config.yaml
num_hidden_layers: 8
hidden_size: 256
num_attention_heads: 4
num_key_value_heads: 4
head_dim: 64
intermediate_size: 1024
vocab_size: 847
hidden_act: "quick_gelu"
norm: "rmsnorm"
norm_place: "pre"
norm_eps: 1e-05
positions: "rope"
rope_theta: 100000.0
rope_fraction: 1.0
qk_norm: false
attn_scale: 0.125
bias: "none"
tie_word_embeddings: false
parallel_block: false
init: "orth"
init_std_qkv: 0.0272
init_std_o: 0.0
init_std_up: 0.0272
init_std_down: 0.0
optimizer: "adamw"
learning_rate: 0.0014
beta1: 0.9
beta2: 0.95
weight_decay: 0.31
lr_head: 0.00455
warmup_steps: 203
schedule: "wsd"
decay_fraction: 0.629
decay_shape: "linear"
final_lr_fraction: 0.05
batch_tokens: [32768, 65536, 131072]
max_seq_len: 1024
doc_mask: true
train_tokens: 423600000
max_steps: 6109
dataset: "wikipedia_en"
Each number is 128 + 24 x the weight over its row's rms, rounded and kept within 0 to 255. Layers, rows and columns count from 0. The size above them is the row's rms in percent of the matrix's.

# layer 3 MLP up, 1024x256, rms 0.0125, rows 398-450, columns 192-255
size [ 80  81  83  83  73  76  79  80  77  85  81  81  89  79  77  80  69  78  76  87  79  88  81  79  77 935  82  77  77  81  78  78  82  82  83  78  83  84  82  79  81  82  77  74  77  82  86  81  79  84  90  84  79]
[[157 130 118  96 136 134 139 133 158 128  95 126 152 118  99  81 148 146 185 126 152 127 136  99 135 125 123 129 110 120 130 181 170 157 140 105 157 146 128 163 102 118 114 144 127 129  98 104 166 133  89 151 103 159 104 119 102  80 139 137 134 144 145 123]
 [ 95 135 170 122 118 123 114 133 135 110 177 104 138 123 127 156 138 139 126 155 141  77  65 113 165 111 114 165 116 113 136 112 105 137 168 107 134 172 131 158 129 106  98 116 127 127 126 171 137 112 115 153 139 147  99 145 130 169 112 122 117  95 109 120]
 [119 156  84 147 105  88 172 117 121 128 127 169 126  99 161 121 130 145 134 135  73 115 146  99 168 106 120 124 107  85 104 142 120 121 155  97 115 113 128 132 167 135 104 132 118 130 124 137 101 136 112 113 176  99  95 133 110 121  77 180  93 106 147 114]
 [114 128 105 120 172 166 156 148 118 125 143 163 122 155 123 145 107 109  99 127 126 168 127 111 124 144 143 140  94 123 110 128 119  91 106 138 112 168 129 123 156  88 126 104 114 124 123 127 100 124 132  94 134 105 125  88 129 114 110 120 118 115 105 120]
 [150 103 105  76 115 131 120 137 116 132 106 163  99 102 150 134 134 134 173 168 102 134 153 163 110 129 166 115 102 151 127 143 149 121 147 133 153 145 128  79 125  74 136 125 140 130  93 165 111  91  82 151 122 125 135 138 128  95 145 146 138 144 188 125]
 [155 131 128 130  79 152 124 158 149 131  76  96 142 115 115 115 179 156 203 106  49  95 117 110 103 136 102 117 107 123 131 160 100 122 147 142 148 104 127 106 138  87 109 132 106 129 159 123  98 156 102  92  90 132 106 141 138  97 120 141 146 156 152 154]
 [137 136 141 171 100  94 105 145 132 121 104  59 144 123 139 148 145 140 153 136 110 137  79 143 145 135  80 153 134  79 123 138 102 157 131 133 114 112 127 143 132 156  91 122 120 128 161 132 157 124 140 140 119 133 154 168 106 137  97 166 155 150 119 159]
 [133 130 151 117 111 151 139 158 157 132 128 137 124 103 148 135 113 113 132 163 177 114 131 116 131 143 113 130 148 167 121 138 136 145 128 108 135 125 127  88 137 103  87 130 126 127  96 127 145 120 148 127 111 140 119 155 106 101 142 138 139 104  99 146]
 [124 108 102 172  98 135 152 107 138 164 110 141 141 102 131 154 140 104  76 158 172 150 148 131 182 115 122  90 110 126 129 136 149 121 159 102 114 117 128  97 118 119 112 131 130 127  91 157 133  95  92 128 125 128 113 135 177 117 116 131 126  87 130 108]
 [121 111 108 149 165 137 133 138 100 152 121  79 141 169 109 103  64 122 101 100 132 106 129 133 130 151 118 109 135 121 137 126 137 116 125 140 119 170 131 132  63 172 189 105 108 125  90 121 151 128  98 147  95 140 134 105 143 117 113  77  92  92  98 114]
 [148 136 117 107 107 127 129 142 156 117 124 105 134 121 117  87 153 117 197 106 135 109 113 126 138 125 120 118 147 132 103 109 144 149  92 150 153 127 130 122 141 134 113 139 175 130 147 108 164 129 134  76  62 135 106 136 132 130 173  94 118 142 142  99]
 [120  86  97 148 113 113 128  92 140 119 133  98 117 123 107 129 159 156 153  87 132 126 119 152 107  86 121 124 103 102 151 131 173 125  90  82 124 180 126 132 115 149 179 133 119 128 115 162 101 151 141 124 134 137 104 136 149 125 119 145 103 181 163 167]
 [120 118 132 143 127 117 118 112 107 150 120 129 151 140  99 141 120 119 148 133 151 110 143 144 169 136  97 109  88 119 113 157  85 120 129 107 109 179 131 103 146 122 132 126 147 125 139 123 143 114 130 146 143 103 127 148 129 156 122 141 123 156 132 126]
 [172 188 142 122 117 103 101 124 161 144 114 149 110 135 117 151 140 134 112  81 130 133  93 123 103 126  88 112  94 103 157 139 187  98  98 141 129 138 127 128 112 135 137 143 161 128 149 137  93 137 127 112 106 105 119 100  96 142 109 110 134 113 135 161]
 [128 143  91 129  98 173 105 132 177  86 114  92 104 143 126 139 116 115  95 176 125 134 112  67  87 104 133 151 123 131 144 148 131 127  99 129 172 148 127 133 146 108 119 131 143 127 126  99 142 126  96 116 177 124 105 113 111 117 141 115 113 108 105 157]
 [100 131 130 164 152 130 160 116 127 160 107 153 103 103 165 136 174 127  94 140 123  92 107 113 130 101 101 138 126 133 143 106 106 142 105 133 113 112 129 157 113 123 137 139  84 125 122 119 118 119 150  57 107  90 134 137 156 175 115 110 158 143 103 143]
 [ 98 120 131 128 114 129 137 130 140 127 120 127 130 133 114 110 136 106 118 146 145  94  97 123 111 128 133 160 102 147 130 136 122 122 183 145 125 126 128 138 100 152 166 101 153 129 126 145 128 147 129 137  89 124  95 135 113 131 111  83 137 130  96 140]
 [132 122 139 122 110 147 142 117 127 135 129 123 101 123 141 103 127  94 108 115 136  99 145  90 142 137  91 105 127 120 167  90  96 124 108 158 114 128 128 117 107 113 122 107 152 126 115 117 139 139 132 120  78 138 126 116 144  99 134  98 144 129 113 114]
 [114 107 134  99 156 128 106 144 140 158 157 147 139 146 124 115 114 150 153  94  96 146 153 108 117 133 190 129  86 149 126 111 168  96 153 101 134 135 127  70 153 127 137 113 159 126  98 112 110 139 100  61 140 114 122 136 135 138 161  93 108 165 131 118]
 [157 150 135 141  98 135 112 161 113 136 133 164 153 138 127 124 137 124 143 133 106 109 134 146 125 129 188 103  83 129 112 170 125 117 113 156 157 136 129  73 132 119 130 165 150 129 161 115 120 135 126 142 116 130  97  91  62 141 117 105 136 126 173 147]
 [139 106 113 118  97 171 113 142 132 128 100 105  99 145 103 172 163 119 118  56 146 117 112 167 141 132 150 125 158 158 126 171 148 134 129 108 106 100 129  91 120 123 123 150 172 124 130  96 119 117 156 155  94 126 134 149 147  50 120 114 174 108 171 178]
 [121  92 129 138 123 115 140  96 111 123 102 131  95 142 159 133 127 117 133 148 125 156 147 143 146 141 121 170 127 132 134 127 110 127 114 143 137 109 127 158  98 158 141 123  96 127 130 184 144  95 123 165 121 118 184 152 112 120 132 182 110 108 134  85]
 [118 165 104 129 155 124  95 131 102 131 125 137 116 161 137 113  59 129 137 146 121 135 143  98 105 172 137  99 140 146 118 111 137 123 100 167 126 136 128 110 113 109 176 117 133 128  96  93 139 112 133 112 167 127 170 128 155 125 113  96 132 102 129 142]
 [159 113 146 157 119 110 147  99 123 116 156 148 123  87 169 149 117 150 145 122 172  94 131 160 152 113 168  72 153 132 140 136 199 126  99  97 105 150 128 117 107 128 123 131 129 129 124 144 117 108 130 182 109 159 138 116 144 101 125 147 151 167 160 125]
 [147 127 147 160 124 150  97 125 161 126 122 121 113 100 110 108 164 128 141  99  85 125 154 117 116 127 130 107 127 143 122 165 186 124 125 122 123 136 130 118 127 158 119 108  93 126  91 177 123 124 161  68  89 123  98 166 117 122 137 141 112 129 125 134]
 [121 133 125 170 132 131 131 128 135 132 121 128 111 122 126 156 125 117 126 130 126 132 121 132 124 139 114 125 138 129 129 124 129 125 119 126 130 126 233 132 120 121 129 126 128 231 126 127 136 127 127 134 115 129 124 118 124 129 110 123 134 130 126 119]
 [179 119  94 159 121 156 111 171 111 124 114 134  88 119 146 121 191 133 144 108  71 111 150 104 127 128 120  67 139 135 130 167 125 129  86 175 158 133 125 126 133  84 136 105 103 127 157 148 115 151 124 123 127 112 131  99 144 114 115 158 125 136 126 143]
 [ 99 156 130 111 119 155 128 109 157 119 116 119 126 157  79 118 179 135 155  87  95  98 144  94 155 134 107 100 133 161 112 136 124 138 149 152 140 106 127 145 141 163 118 140 138 127 122 119 132 151 174 125 122  95 120 125 112 124 115 122 148  82 122 152]
 [133 100 137 111 162 155 164  70 115  67 114  80 126 121 105 113 107 123 139  94 143 151 140 159 173 137 137 149 133 129 101 114 146 144 144  99 112  96 129 156 102 122 164 141  87 129 121 154 110 150 104 119 166  98 122 150 169  97 147 158 128 136 153 163]
 [172  88 130 104 159 111 146  72 122 113 146 121  94 143  94 129  78 123 109 143 146 108  90 137 157 164  93 145 113 114 156 185 134 129 171  76 114 154 127 134 129 144 133 131 126 130  96  58 140 100 119 131 140  99 162 139 140  94 141 129 115  97 154 157]
 [129 131 136 145 156 118 171 125 104 117 142 154 146 143  96 159 168 119 109 145 156 113 111 112 168 105 124 167 132 120 127 157 187 148 138  92 110 163 129 130 147 115 105 143 139 123 123 182 174 139 137 156 129 111 133 157 104 149 123 149 160  88 126 138]
 [103 137 142 135 103 152 121  89 138 192 118 133 108  87 143 134 189 131  91 146 104 121 131 119 137  90 142 123 131 158 137 105 118 119 211 175 162 128 124 140 128 125 130 108 121 129 144 160 144  95 147 140 104 127 114 152 140 133 133 131 146 126  97 126]
 [125 113 145 118 152 131 123 131 116 188 126 126 126 138 145 116 112 163 149 154 132 123 108 155 124 111 125 177 158 160 118 138 132 144 153 135 123 143 128 139 100 125 138 113 116 129 120 164 112 128 120 156 152  84 169 127 118 153 120  99 154 102  89  93]
 [125 149 137 138 147 141 118  93 152 107 177 128 107  80 166 147 152 132 143 149 167 108 118 155  61 111 136 123 118 145 120  82 219 119  76  86 146 131 126 164 115  89 113 145 129 127 137 158 106 120 145 119  99 148 108 133 121 110 151  89 155 153 160 141]
 [ 90 152 134 134 141  96 141  79 172  74 169  93 146 156 116 125  91 112  99  67 146 119 114 109 136 145  85 113 109 142 136 124 128 130 149 134 108 120 129 159 129 177 124 116 144 129 159 135 115 147 125  91 112 148 125 166 164 101 113 125  92 122 120 132]
 [124 124 126  90 163  99 149 132 141 122 179 152 153 140 187 165  91 117  89 137 144 127 135 122 165 130 103 162  96 122 151 111 197 148 124 140 147 130 128  96 115 145 150 128 123 131  96 147 118 109 122 135 130 152 124 139 118  79 111 118  92 120 158 131]
 [142 108 107 113 125 102 137 129 126 146 169 135 131 194 140 159  83  89 135  98 181 140 117 136 144 141 143 116 162 161 139 124 135 146 118 106  66 142 130 159 112 110 117 108 179 129  81 140 125 142 150 132 172 125 174 100 162 126 107 152  59 136 109 133]
 [ 68  95 133 119 131 157 143 138 104 147  97 109 150 111 161 135 105 137 123 151 116  71 126 138 115 115 109 142  97 116 146 108  91 132 146 126  97 143 134 114 119 130 173 138  87 125  81 113 163 121 124 128 107 121  96 104 161 115 152 112 143 173 162 123]
 [132 159  98 115 131  72 144 120 140  89 137 101 119  81 171 142 130 150 157 125 130 174 106 122 156 124 136 107 145  84  87 136 143 147  96 155 140 126 129 102 124 165 140 163 129 125 156 101 175 147 120 158 123 122 101 111 100 112 122 141 115  95 133 130]
 [133 158 136 123 155 192 112 189  99 119 140 173 145 156 107 122 122  99 122  82 149 124 143 144 108 153 142 143 124 122 126 130  95 133 172 128 117 136 131 142 135 109 135 147 141 127 127 122 156 134 168 122 131  85 160 169  83 153 114 146 149 128 119 132]
 [105 143 120 110 186 119 150 113 122 142  96 105 110 103 100 167  94 138  87 185 164 151 114 112 100 122 121 121 139 114 134 154 145 131 158 101 146 164 129 171 145  76 139 159  87 128 101 128 137 135 113 154 110 111 137 101 127 126 169 106 111  87 159 139]
 [129 168 128 135 155 123 128 146 122 108 119 200 111 134  99 153 133 121  75 113 185 127  99 146 122 126  87 146 104 151 157 117 139 140 154 158 129 107 130 148 140 145 126 118 140 129 140  98 154 157 164 109 167 115 157 110  77 136 144 167 144 142 156 136]
 [ 80 170 166 134 115 148 132  81 129 136 186 150  97  84 169 148 129 126  90 108 152 160 119 111 146 121 132 162 121 121 117 104 149 134 131 157 129 108 128 170 140 148  99 116 163 127 130 115 114 143 154 145 139 182 113 169 142 125  98 139 135 102 108 132]
 [140 163  91 137 139  71  87 151 142 102 155 138 130 130 116 125  74 125 130  67 116 121 113  99 171 129 121 103 136 117 145 136 114 131 103 112 150 130 127 144 128 123 109 143 130 128 147  97 139 138 140 170 132 108 146 108 118 104 129 161 119 102 127  98]
 [104  96 117 172  97  90 114 126 113 191 116 128 147 119 123 150 100 126 122 117 107 141 118 116 161 115  98 118 122 110 128 128 133 128 129 135  89 147 128 131 123 131 139 121 136 128 125 117 126 166 116 111 165 141 171 121 100 121  83 119  98 101 100 137]
 [152  90 120 147 141 157 171 118 119 158 121 116  93 118 128 114 163 150 165 217 148 119 138 166 133 135 130 140 154 139 127 105 118 128 111  81 122 168 128 166 134 125  96 128  98 128 127 140 103 142 103 134  98 127 133 135 131 138 125 137 147 123 127 170]
 [112 152 152 133  91 105 120 151 160 168 151  58 144 147 186  99 126 151 121 134 176 106 111  91 119  95 100 160 125  81  98 135 105 149 114  81  97 156 127 155 107 168 161 127 144 131 140 119  49 129 154 133 130 124 110 173 167 120  71 121 119 110 137 123]
 [164  85  75 114 114 158 132 145 113 173  74 168 125 133 134 140 143 126 105 138 136 158 146 165 139 120 107 126  62 132 129 146  99 142 129 137 111 156 127 110 100 135 136 104 144 123 115 108 122 132 111 140 164 127 153 141 102 126 134  95 132 107  82 126]
 [150 119 148 108 133 141 130 181 120 142 132 129 167 132 107 134 109 128 128 115 166 153 115 164 131 100 128 190  93 161 143 115 153 157 165 101 124 119 128  90 146 108  98 133 142 127 121 136 167 112 143 104 123 158 126 117  87 101 131 131 187 127 108 159]
 [153 156  86 120 110 117 129 147 144  64 104  62 136 164 113 126 148 126 115  86 122 130  78 137  89 139 113  87 173 117 142 108  66 129  75 134 151 144 128 138 106 132 122 129  98 127 140 117 157 167  99 147 160 125 120 117 110 121 141 161 139 165  93 160]
 [168 140 159 132 149 140 168 152  72 185 161 155 114 142 153 121 101 134 119 106 154 117 146 114 140 138 136 160  93 135 128 134 139 137 118 141 123 122 126 106 152 126 150 101 129 128 153 123 116 108 158  73 180 143 140 112 117 125 105 108  97 129 149 117]
 [135 135 122 119 146 129 146 144  88 129 123 149  95 132 154 135 128 102  86 151  87 123 101 150 127  96 120 157 169 183 117 131 143 140 110 109 142  87 129 138 109  94 137 114 134 128  72 134 123  89 141 118  88 102  99  98 147 141 159 131 133 111 147 135]
 [117 136 111 104 108 121 117 145 137 114 115 113 151 158 124  89 153 106 127 200 130 123  94 133 118 108 133 179 137 152 130 119 142 129 158 159 142 121 126 134 128 140 103 106 170 129 138 175 151 124 157 138 166 140 128 172  81 110 137 135 164 112 135 125]]
# layer 3 MLP down (transposed), 1024x256, rms 0.00628, rows 398-449, columns 192-255
size [ 87  93  94  97  89  95  90  97  90 105  86  93 108  96  91  95  79  93  89 103  85  97  94  92  88 555  98  90  86  95  97  98 103  97  92  86  95  95  97  94  89  96  90  89  98  92  95  94  88  92 104  91]
[[160 142 111 157 115  82 134 102 104  93 165 149 139 147 140 137 133 111  71 167 141 107 177 184  81 128 100 122 136 104 126 139  99 174 137  82 136 121 110 165 139 168 109 157 130 121 128 117  99 167  87 149 140 129 150 144 145 116  97 105 122 134 155 116]
 [102 125 135 117 123 165 108  84 128 151  92 129 127 139  87 131  96 121 130 101 162 138 105  73 133 133 120 104  99 143 148  91  95 130 103 150 103 167 142 148 138  64 134  64 114 121 145 124 139  97 143 136 154 123  95  92 169 127  69 111 110 161 113 106]
 [140 145 176  97 139 137 131 118 118 115 184 150 101 111 142 101 136 100 162 154 135 130 125 127 132 122 149 145 147  93 143 145 128 135  92 164 141 150 114 140 120  88 124 153 155  91 119 150 153  60 138 112  99 108 151 141 124 151 139 108 118 156 151 135]
 [103 123 150 101 122  95 103 137 143 136 108 144 148 107 162 144 122 160 107 129 109 167 123 100 136  81 128  89 147 113 123 110 176 103 124 101 121 132  82 130  99 102 136 204 111 142 166 108 144 106 133 116 117 156 103 162 153  97 125 150 123 103 144 144]
 [135 124 118 161 136 106 154 159 118 160 151 150  96 115 134  98 132 188 112 172 121 141 102 145 130 120 135 137 140 156 146 150 128 123 148 113 144 101 157 134 142 124 154 171 113 129 110 155 144 114 138  94 132 129 137 119 116 158 137 119 129  94 128 112]
 [122 146  91 111 136 132 153 159 131 137 128 121 152 136  85 115 146 125 125 132 169 109 112 148 127 133 146 141 109  93 118 145 111 122 157 105 126 132 147 146 157 124 117 105 141  99 132 122 149 120 118 137 128  83 134 116 115 168 137 110 137 193 113 118]
 [126 110 124  93 134 101 154 142 105 134 135 162 119 120  91  84 134 138  92 135 108 151 134 134 115 156 128 176 145 170 157 152  91 158 162 139 137 108 162 140 126 124  67 121 128 163  83 127 125 139  85 159 105 117  98 136 140 100 122 131 109 157 137 134]
 [123 144  88 126 108 136 131 122  93 128 126 146 129 182  91 141 105 183 132 168 135 138 103 119 155 145 102 163 117 156 114 165 105 155  68  97 110 140 136 130 130 117 110 118 123 103 100  80 112 191 145 142 162 148 135 135 165 118 140 154 119  91 111 145]
 [152 139 129 113 112 171 107 124  99 131 163  86 111 136 158 130 148 139 104 133  93 135 122 137 199  66 100 138 154 126 156  87 142  88 111 131 113 153 148 155 141 141 145 173 111 191 123 159 172 134 167 144 133 138 110 148 140 123 112 154  91  88 124 166]
 [119 181 169 110 129 110 154 108 155 138 143 103 130  91 140  96  74 125 125  90 119 108 124 105 130  90 115 106 150 160 153 108 147  81 161 117 102  97  94 157 100 115 174 144 119 156 127 137 145  98 148 119  92 152 159 132 109 125  96 133 176 112 100 137]
 [134 104  89 117 133 119 154 107 137  93 131 105 130 147  94 125 143 118 121 106 140 106 155 141 129 145  63 148 167 156 109 136 142 124 164 157 151 143 139 152 131 104 101 113 127 133 138 144 112 161  99 142 141 106 150 140 155 128 119 147 143 130 105 144]
 [140 103 147 132 109 148 128 185 133 124 144 114 129 124 127 155 156 119 128  92 157  94 175 168 136 137 152  85 107 116 153 126 148  70 127 172 161 144  92 119 111 139 125 150 121  82 116 136 119  90 148  70 147 114 114 149 148 192 143 121 145 175 154 143]
 [ 91 110 123  88 100 118 134 108 161 114 136 148  88 146 123 114 161 113 104  89 103 148 116 120 169  89  97 173 161 146 133 101 132 149 160 150 124 110 128 125 106 119  93  94 148 169 150 153 132 103  83 164 135 132 132 154 121  84 126 154 106  90 169 153]
 [110 134 128 115  63 116 117 133 107 117 120  97 159 145 153 137 159 143 150 132 135 135 112 166 156 152 154 132 113 135 151 101 124 137 163 128 116 136 121 162  99 134 134 144 123 139 170 148 127 108 116 123 122 120 153 175 123 165 192 104 155 104 133 119]
 [134 143 137 113  95 113 110 104 155 119 134  97 133 158  85 150 165  89 134 116 183 109  95  98 147 140 128 126  78 105 101 107 111 126 123 120 114 132 156 127 139 122 144 101 132  98 140 116 124 116 149 143 180 118 103  88 131 129 131  96 150 139 128 104]
 [109 124 155 114 139 121 142 189  85  98 142 112 133 137  69 187 155  82 100 111 116 170 110 102 140 115 170 155 116  91 125 144 146 110 157 157 148 149 117 127 147 169 116 145  69 110 108 132 149 119 135 126 135 106 122 146 136 123 151 130 137 147 159 145]
 [136 150 147 112 110 135 150 150 140 124 117 141 133 141 110  92 125 126 146 125  84 119 139  86 157 115 111 134  87 143 120 124 120  83 176 162  95 115  68 136 107 103 158  96 142 122 129 143 148 125 137 142 128 133 162 130 132 127 114 118 115 110  91 114]
 [140 160 139 148  73 124 144 109 121 132 112 144 132 150 114 155 149  67 134 132 152 139 101  99 132 134 120 135  80 130  93 123 106 103  92 102  83 143 127 145 120 120 139 117 129  98 130 126 110  99 155 131 111 138 130 128 101 146 109 135 126 130 102 129]
 [143 155 133 174 130 121 112 164 119 103 156  84  91 139 134 108 137 177 125 102 139  94 147 126 154 141 116 117 130  98 137 160 166 114 163 163 119 106 100 147 165 144 124 181 153 173 154 130 151 131 146 116 171 105 128 140 139 158 173 119 178 138 137 142]
 [142 141 141 141 147 104  98 121 123 120 125 118 108 114 140 106 134 112 125 149 116  91 133 166 169 129 119 124 155 114 176 129 121 120 187 113 140 110  96 111 107 101 133 140 147 135 175 107 144 125  78 177  40 106 135 169 114 124  87  88 125 152 107 114]
 [ 98 133  72 159 116 158 137  82 109 145 112 158 149 137 124  95 113 181 157 126  81 135  94 158 150 107 121 149 102 160 111 113 180  91 125  84 132 154 149 115 112 122 143 138 135 136  97  88 110 166 124 148 104 138 121 119 108 139 165  82 131  99  88 104]
 [ 90 127 145 106 144 145 134 114 126 124 113 131 118 111 136 113 100 114  94 110 120 158 116  73 108 116 134 157 157 161 160 141 134 172 163 144 122  87 175 128 131 144 178  85 109 122 128 153  94 164 116 108 155 160 122  89 129 122  77 150 107 125 140 132]
 [148 191 145 162 193  80 144 170 159 139 171 107 130  96 144 119 119 140 111  73 147 128 111 107 146 119 140 104 144 108 108 121 138 104 146 146 101  95 107 141 122 127 148 162 158 127 143 160 162  95 137 108 116 129 117 108 104 123 127 134 168 117 136 128]
 [141 146 113 119 100 113 158  80 124  79 111 138  81 127 106 133 112  93 169 148 121  93 119 188 115 135 124 120 104 131 155 106 123 129 135 144 114 149 100 132  90 136 146 177 133 120 108  88 147 141  78 125 131 152 134 144 143 177  98 139  94  87 122 162]
 [145 106  96 134 134 161 124 180 137 136 110 144 172 139 123  77  93 153 114 141 123 124 165 137 121 144  86 122 168 178 163 134 155 126 110 129 103 118 115 111  93 158 111 161  92 137 107 132 120 151 131  99 146  92 144 108 166 140 134 159 169 170 116 131]
 [125 137 135 171 111  91 127 123 133 140 119 128  99 104 124 176 131  80 138 151 108 159 126  99 140 153  96 116 138 137 137 110 114 108  92 124 135 118 182 129 113 121 106 129 141 185 103 147 140  86 150 127 143 146 135  95 123 108  91 129 153 156 131 108]
 [155 105 130 113 113 117 129 122 149 173 109  98 195 141 148  94 152 140 156  95 160 101 114 152 131 134 138 122 170 119 112 142 100 137 126  80 105 139 140 138 128 120 179 139 143 111 121  85 111 131 125  94 137 119 127  87 107 153 104 109 119 167 120 125]
 [132  99 134 131 114 142 138 116 137 118 104 100 189 150  95 106 103 134 127 107 135 129 154 137 115 168 132 177 137 130 125 113 132 160 116 109 103 138 180 132 160 148  79  88 141  98 139 133  92 125 137 110 127 132 128 127 112 133 111 129  98 165 121 119]
 [135  96 123 140 127 140 121 150 125 100 154 185 118 113 128 159 108 152  89 156 112 146 168 144  93  77 166 116 119 154 110 142 130 118  64 105 169  97 112 123 119 148 105 142 117 131  86 150 102 140 121 107 159 183 120 122 127 115 139 116 112 101 133  84]
 [129 141 113 144  69 121 160 118 124 128 151 163  82 119 106 123  98 164 146 123 139 194 115 140 119 124 151 120  94 164 105 124 109 125 116 124 122 128 128 119  80  97 122 161 146 114 113 132  98 105 136 103 141 174 138 118 105 171 172 156 157 118 151 158]
 [140  85 162 114  68 151 112  95 155 151 137 121 108 114 130 173 125  86 112 113 129 131 153 150 136 166 127  99 186 156 128 115 124 162  98 130 141 138 119 158 125 134 116 130 132 129 138 139  71 119 110 126 143 143 127 165 140 113 118 188 120 108 158 171]
 [148 126 130 131 119 156 112 144 133 155 110  97 102 188 142 101 126 113 120 105 126  85 132  96 113 115 104 157 158 106 127  97 135 163 114 182 123 117 180 142 161 112 177 122 140 102  97 137 113 166 110  98 127 135 150  77  99 170  89 165  84 116 110 149]
 [119 110 154 110 177 135 117 128 124 130 106 120 139 125 103 120  85 160 136 136 102 140  86 105 106 153 161  94 127 150 134 115 114 173 147 118 133 123 138 145  83 112 169  88 123 110 116 122  93 114 135  98 146 161 150  99 126 113 102 117 146 100  93 154]
 [128 135 105 125 106  92  83 103 121 139 100  98 145 171 161 159 116 140 154 191 131 116 102 146 177 152  91 121 125 128 143  92 141 129 135 132 103 122 122 123 166 113 113 123  94 158 142  95 119 148 134 117 156 159 134 157 157 137 139 156 120 108 123 122]
 [131 132 114 118 105 138 147 126 102  98 135 128 138 128 158 117 157 159 127 110 114 165 159 111 106 160 152 135 109 134  51 101 122  90 134 150  90 137  92 167 127 158  91 135 151 157  88 154 144 151 167 147 140 145 120 132 144 111 187 132 145 126 151 121]
 [176 128  83 164 126 116 143 156 107 125 139 103  81 105 121 132 124 180 119 136 139 162 160 159 109 118 166 142 125 128 151 127 143 157 106 129 151 113 149 152 109 135 114 159 100 114 116 111 126 179 144  80 116 170 155 127 158 151 169 138 113  97 130 160]
 [125 126 155 148 121 148 137 126 146 135 155 127 140 114 153 149 118 198 125  92 134 150 116 146 128 119 109 135 158 134 129 144 139 122 118 121  97 136  87 125 160 153  95 131 183 130 136 135 131 135 143 107 158 124 143 115 141 101 149 138 150  90 176 121]
 [106 126 100 121 134 146 130 105 119 115 123 131  93 125  85 150 122 124 100 116  94 110  95 125 146  62 174 113 153 135 137 105 150 161 163 122 156 124  94 121  69 123 124  65  75 149  99 166  89  89 161 119  77 132 154 124 123 116  96 133 144 113 105 150]
 [116 142 143 131 178  84 158 108  95 102 101 167 138  93  97 103 136  98 107 132 103 127 138 136  90 152 118 143 129 131 165 136 156 124 149 140 142 103 159  97  82 123 118 140 125 128 124 135 131  83 115 142  89 103 124 121 148 117 126 103 133  93 131  98]
 [ 90 145 128 141 104 111 100 175 119  94 158 138 160 128 136 124 132 118  89 133 130 120 151 128 111 139 108  99 153 140 142 162 116 143 102 140 124 151  75  99 115 117 105 106 163 133 151  89 116 150 132 125 124 119 142 168 133  84 133 112 169 135 153 115]
 [133 131 133 153  84  76 127 104 107 135 140 130 142 125 101 148 126  92 135 148 142 133 124 108 133 127 149 139 107 146 136 136  98 182 119 108 167 125 139 153 102 103 110 131  99  99 104 117 122  98 113 124 137 167 165 144 130 117 116 143 171 120 148 123]
 [ 90 101 113 164  94 134 122 151 105  72 127 120 144 131 187 143 127 120 100  83 123 146 186 108  83 126 133 128 173 140 143 104 111 218 123 142 133 131 129 103 117 113 113 136 121 139 129 107  98 162  84 136 110 153 156 159 125  75 147 139  94 139 153 135]
 [134 128 127 149 117 119  91  81 114 106 103 133 114 175 111 120 123 116 148 158 127 136 150  99 120 135 111 137  88 143 150 114 123 168  99 130 103 150 140 138 152  81 109  85 117 127 141 102 122 165 114 122 113 150 132  81 138 138  97 141 113 127 158 100]
 [170 173 128 142 120 108 117 133 150 148 111 134 108 100 133 133 142 151 124 104 168 162 169 162 120 151 107 126 138 138 125 151 108 121 113 146 162 173 148 119 133 114 167 206 188  72  80 136 114 114 132  71  82 108  83 124 127 139 143  95 146 121 168 123]
 [171 112 146 121 143 156 139 163 170 178 128 109 122 123 148 132 108 113  99  70 128 126 100 137 119 146 129 179 147 130 146  86 111  94 174 127 128 107 158 150 141 148 127 143 141 136 125 149 113  74 129 132 158 101 118 144 119  92 130 152 144 138 129 148]
 [137  85 156 123  89 119 129 124 165 154 107 147 147 140 114 148 135 128 130 164 146 143 104 157 142  89 107 128 101 122 183 142 114 116 108 102 124 126 115 125 144 126 115 119  92 148 168  96 127 116  97  96 159 175 159 121 157 166 116 152 103 149 142 120]
 [143 158 147  83 108 126 132 121  98  98 146 120 141 173 101 152 134 123 150 135 117 134 120 151 169  91 171  97  70 107 139 157 149 101 144 153 151 113 104 128 157 161 108 125 146 141 128 136 166 106 113 115 127 114 120 129 127  96 131  93 102 107 109 101]
 [101  94 117 132 122 148 125 156 117 150 141  99 111 119 164 120 133 125 129 103 136 157 151 121 142 114 118 145 151 128 162  87 127 130 147 138 124 138 161 129 144 133 134 150 102 163 172 110 127 123 128 156 176 113 109 129 120 115 166 139 154 108 115 139]
 [129 125  96 118 122 132  98 135 151 110 139 168  89 155 121 141 147 176  94 141  80 109 116 150 113 162 163 142 155 102 136 119 117 136 115 117 170 116 131 124 139 136 124 135 136 122 126 117 106 183  81 155 153 138 157 157 150 130 111 113 137 116 127 118]
 [ 93  98 119 106 127 126 162 113 128 137  93 147 171 110 146 154 124 113 123 124 153 111 115 116  85 136  99 118 134 128 115 151 129 158 115 113 130 109 128 123  99 117 125 130 142 118  98 117 117 142 152 141 135 103 137 122 127  94 136  97 138 150 138 112]
 [117 119 158 141  73 129  83 155 163 119 135 112 138 133 188 114 133 184 123 133 110 130 157 145 125 100 167 141 140 104 131 108 107 126 130 138 129  83  95 131 124 121 171 164 134 130 156 115 141 180 105  87 132 176 167 158 126 131 116 151 125 148 142 133]
 [119 129 145 139 128 114 148  94 115 120  99 118 166 134 126 135  95 149 146 211 124 172 118 100 110 130 166 108 109 131 108 146 151 145 138  95 133 108 112 103 124 123 159 158 106 109 111 100 130 166 136 109 127 167 127  96 174 116 115 137  95 118 105 126]]